Part of a small language model's weights.
Size: MLP 448 GeGLU, 4.12M parameters.
Each number is 500 + 25 x the weight over its row's rms, rounded and kept within 0 to 999. Layers, rows and columns count from 0. Numbers have three digits each. The size before them is the row's rms in percent of the matrix's.

# layer 6 attention query, 160x160, rms 0.0934, rows 18-20,50-52,82-83,113-115,145-147, columns 0-159
097:491498492504439522509506493508518495490487499439515499511483512487498477498505489496516503536500476470532458485473482520464514503458495506473529514509562511517489518509508545478478487486486518490463489488505473514544518490531475492507512470497474484499465461505534536474508452499543458510517509480497493466532508476526519476491490433487543539532511538520521509484464503534499499503505497465533545482510521460515525455475513478427489492502487569537518490507530484509509532487461509
098:487486507446465488469470520497529485461534481508521502518477486474507466526503530506455533544479463485511466480514485537529495513502500522515490468499508512507459504517501492453494475504488502503528466491512481512530539466503462453533494493459474505532440512462534533514523470523521492506554495475484480479531496523538517488493474519484521516516559515515479530507461500534503479482512455536484537496509513467499478518480528486502455542504475502550501474502520555522474488525498494
109:482527509467495474473465464490522467469512506498517492483481501543510451535477513519506469515478520484536494498520487546517516550529517536493495494486541512467489502514502479491491472500507487487538490495493488453529524454481505484553490481442473501523464489482537500513498499527498503523503508512515489499533485506539508480518465515500520496487509476518429511466480519546477488464543472543479547551545509482509504488511517495482476490453508524537485531523502526494438510522476542
100:474517534493516482516499476504533520495535486474514479489514518463509529526516491518507510508503512549518472508540531477520497488505486493452476484529574475514471511485548511510503487527523499476517502530464445488477498477501452496487474549518505509516504514532457516503545524461487482520498504518536469488496458474539535489474523524499508495570531494507497470518482522510503507499508481486461482480481540473505477466501519495502485520495539543554533481510480507466482479530439458
074:470487512488520507502513493522525517503521551535550526480523514525486476502526507499499469497524498474507548491520493457518532490520470536470486526486513477513470506498522495496514499549519512463541494563461504526519468505508457528544478507427495531517501499457496501491521507500507566494501503525446476523524498553540528531496496484493432513490499493510550472461485533463465535522541508491503507504492520524498517487506514522494514501484497516508491500483495478441490498510470476
078:457507541519513530492525500480515494510503542509531495526454555485462514513533528508518481515486528460504503497528491527518536523483474535454503488508566528466495496491516509508477494501499453460493472541519511506521470521510473505522501511513480484540494488504513527505513519535521496489471462512497448494550487469524507494521528535501543501508519508538479491478493474503533487510548492489497514531521497491518516480491558464450471489451469508486499451544548509506505496494541461
085:494501525483463516504495492521492497536502511483470494460507508466483538570491455474515521532490513528534493517555489483497487533487546476454482471556522482522491519483535530497536520506497519477435517507485476494516504473475462467493457490516509517450483489505480544478536512444516511520501520550527486520515485496483474499495546491495482512493520503484474528511472481520508472468559494470472472519498499507529458496486527514476490483479528487526487519498498512489466490539450519
088:493519483530523494459473505477513518513513461495562471504514445473511502486482514512518496483515497503486494491534444521519503473490523471481449474525539484508494489453531488490484476462536500467505546487471498516494502525508485508521532465452541509542494518525517516454519474492486507487538494486452494549507486477511458523527490464529498470485498468506511513525482524478501515538480467521507474493528467470501518511480513527452519494519478462551538522445492521507535521480472505
118:510517525490509525505514508481495495503473501519490471508488458469484525513474512452529486536501459575524519522508512510493457540496489477478509530525507512471491521486529473488482539477501554509467490507523493512486516527535510523479474497487465506513532489415468512490468478472512504497513485486506505539476460518530499527519540539520530524543550507529537541500500500470487481520528501519525458481518562491531499531513510519535498504515503485487531485463516516486520496463474544
104:482478470535511475467504557490505501501536481487497512496507493476455559540518507510554507544520497496533470511442490510508474519518526502484514471526541501520506527512517532481532548476499536493514491489535447487495504493502470472466466541507483495533504472490516487451436504477557513506498534503525519504487477482489531470513476462520503488470559495516529520495516499531505493489478505483509492503483512494498458487463470511467506479517451504528504484478546500552502504506471527
112:497498492488520481472482561467491490463443488545523467526491474491518498513490534503510496527497507491523471525499469549497499545512493505505520483510484520483504455508494495493471518477487493563486534475532491524493528490551496506490519488499507517533499514467488513505480531500549491518516506513484491528497477501496481501541492523522551500503505451536518552471514485467547512509519477518511512531540477453546491539545507483542511523505503471553525522506522542509568499468504508
112:517493540499482507506473501520552510451514527518450484535521460532505518453557512476513497498499501545507531459518521482494472515504514445496476481467513479524518535506529511506541515491503512479525474482481470492539550535490499529491531510512486514500501472467467473451462518478491481505501456506469478509503541523529466511492541512521507491471490517506496490516463522522486461519526481515470515476532546528482493500518463451479469493504490461499476521456517482500500527530468532
112:500558555494478497535496537472516505515503511526492468478516461443469521516520493511517448534455503507542530513526507503484521544518541486485523511513534534513461509510503556488515538495494485516504462562475464542496540537523519494486484495492461502510523530506517489473508496450534554482483500524465502501493472521494526498486476504484494522514527500521549505507515491530484533496517516466549513548511538530510522515505513497519505455492496510511519488477484512519466480530479508
112:495515457511514502429514526518491506485547467474534488485550484552499512455487483522495504503507526482519513458489509505543521482548510473463442475559488479506452531484499478496502480526522461499517494476541528491481504477486543499474495461492529526508495505522514467508489515496476509505479488502511512519487505525482485519494487477537477450468507463488549483517525456458502513531428467496526483499517495496488487514504474492545486520504470495532515488473492505474504521517497553
# layer 6 attention key, 32x160, rms 0.0828, rows 17-19, columns 0-159
107:482502496453458472483542442484546519534527505504508502490507532475506518537476463519502468469536514482480543493512489515549538503513507467480497514518481517478493486464524512520526478518510511499464498549543542552493475502507464477470478480468494486477539510476519469527537488524497507479478496514487467540467530539509477500522475478437486536518502541461517495531485482525512520480530521502495495474530519489490515513492523497509501504495446540528516478541523504502501473480459516
091:480489553490501521490499448524532489537490498529487472497488505465503520482485484471543476482537518575519535503516519505525461499479454463463501510521504457463531478470509455519511494504486488472494504547512508526490513495536455526490518521515493499487513506473454502537558495478523507502466422538493447521470489468509476486499540505472489497493539510493478497507453511460511485489532541507471490511491522485487493535504485490483488546516482487534480489511509514488499522493493531
093:489515465467486503490468501474506514512497480512497467522497503497512440531523517489506526459507483508495540517502432498517500481494511501498510440474525499494519514504537526508519485480452538442531485528497449511476489512543509514501487541526513541508517518508475480515492495488531529458518502533528519524436515536526524499479502539510480504477488543489460474483502512521493515548473536506487514494473541512423474510504514498453475490469498538517491517517470461499504502529490531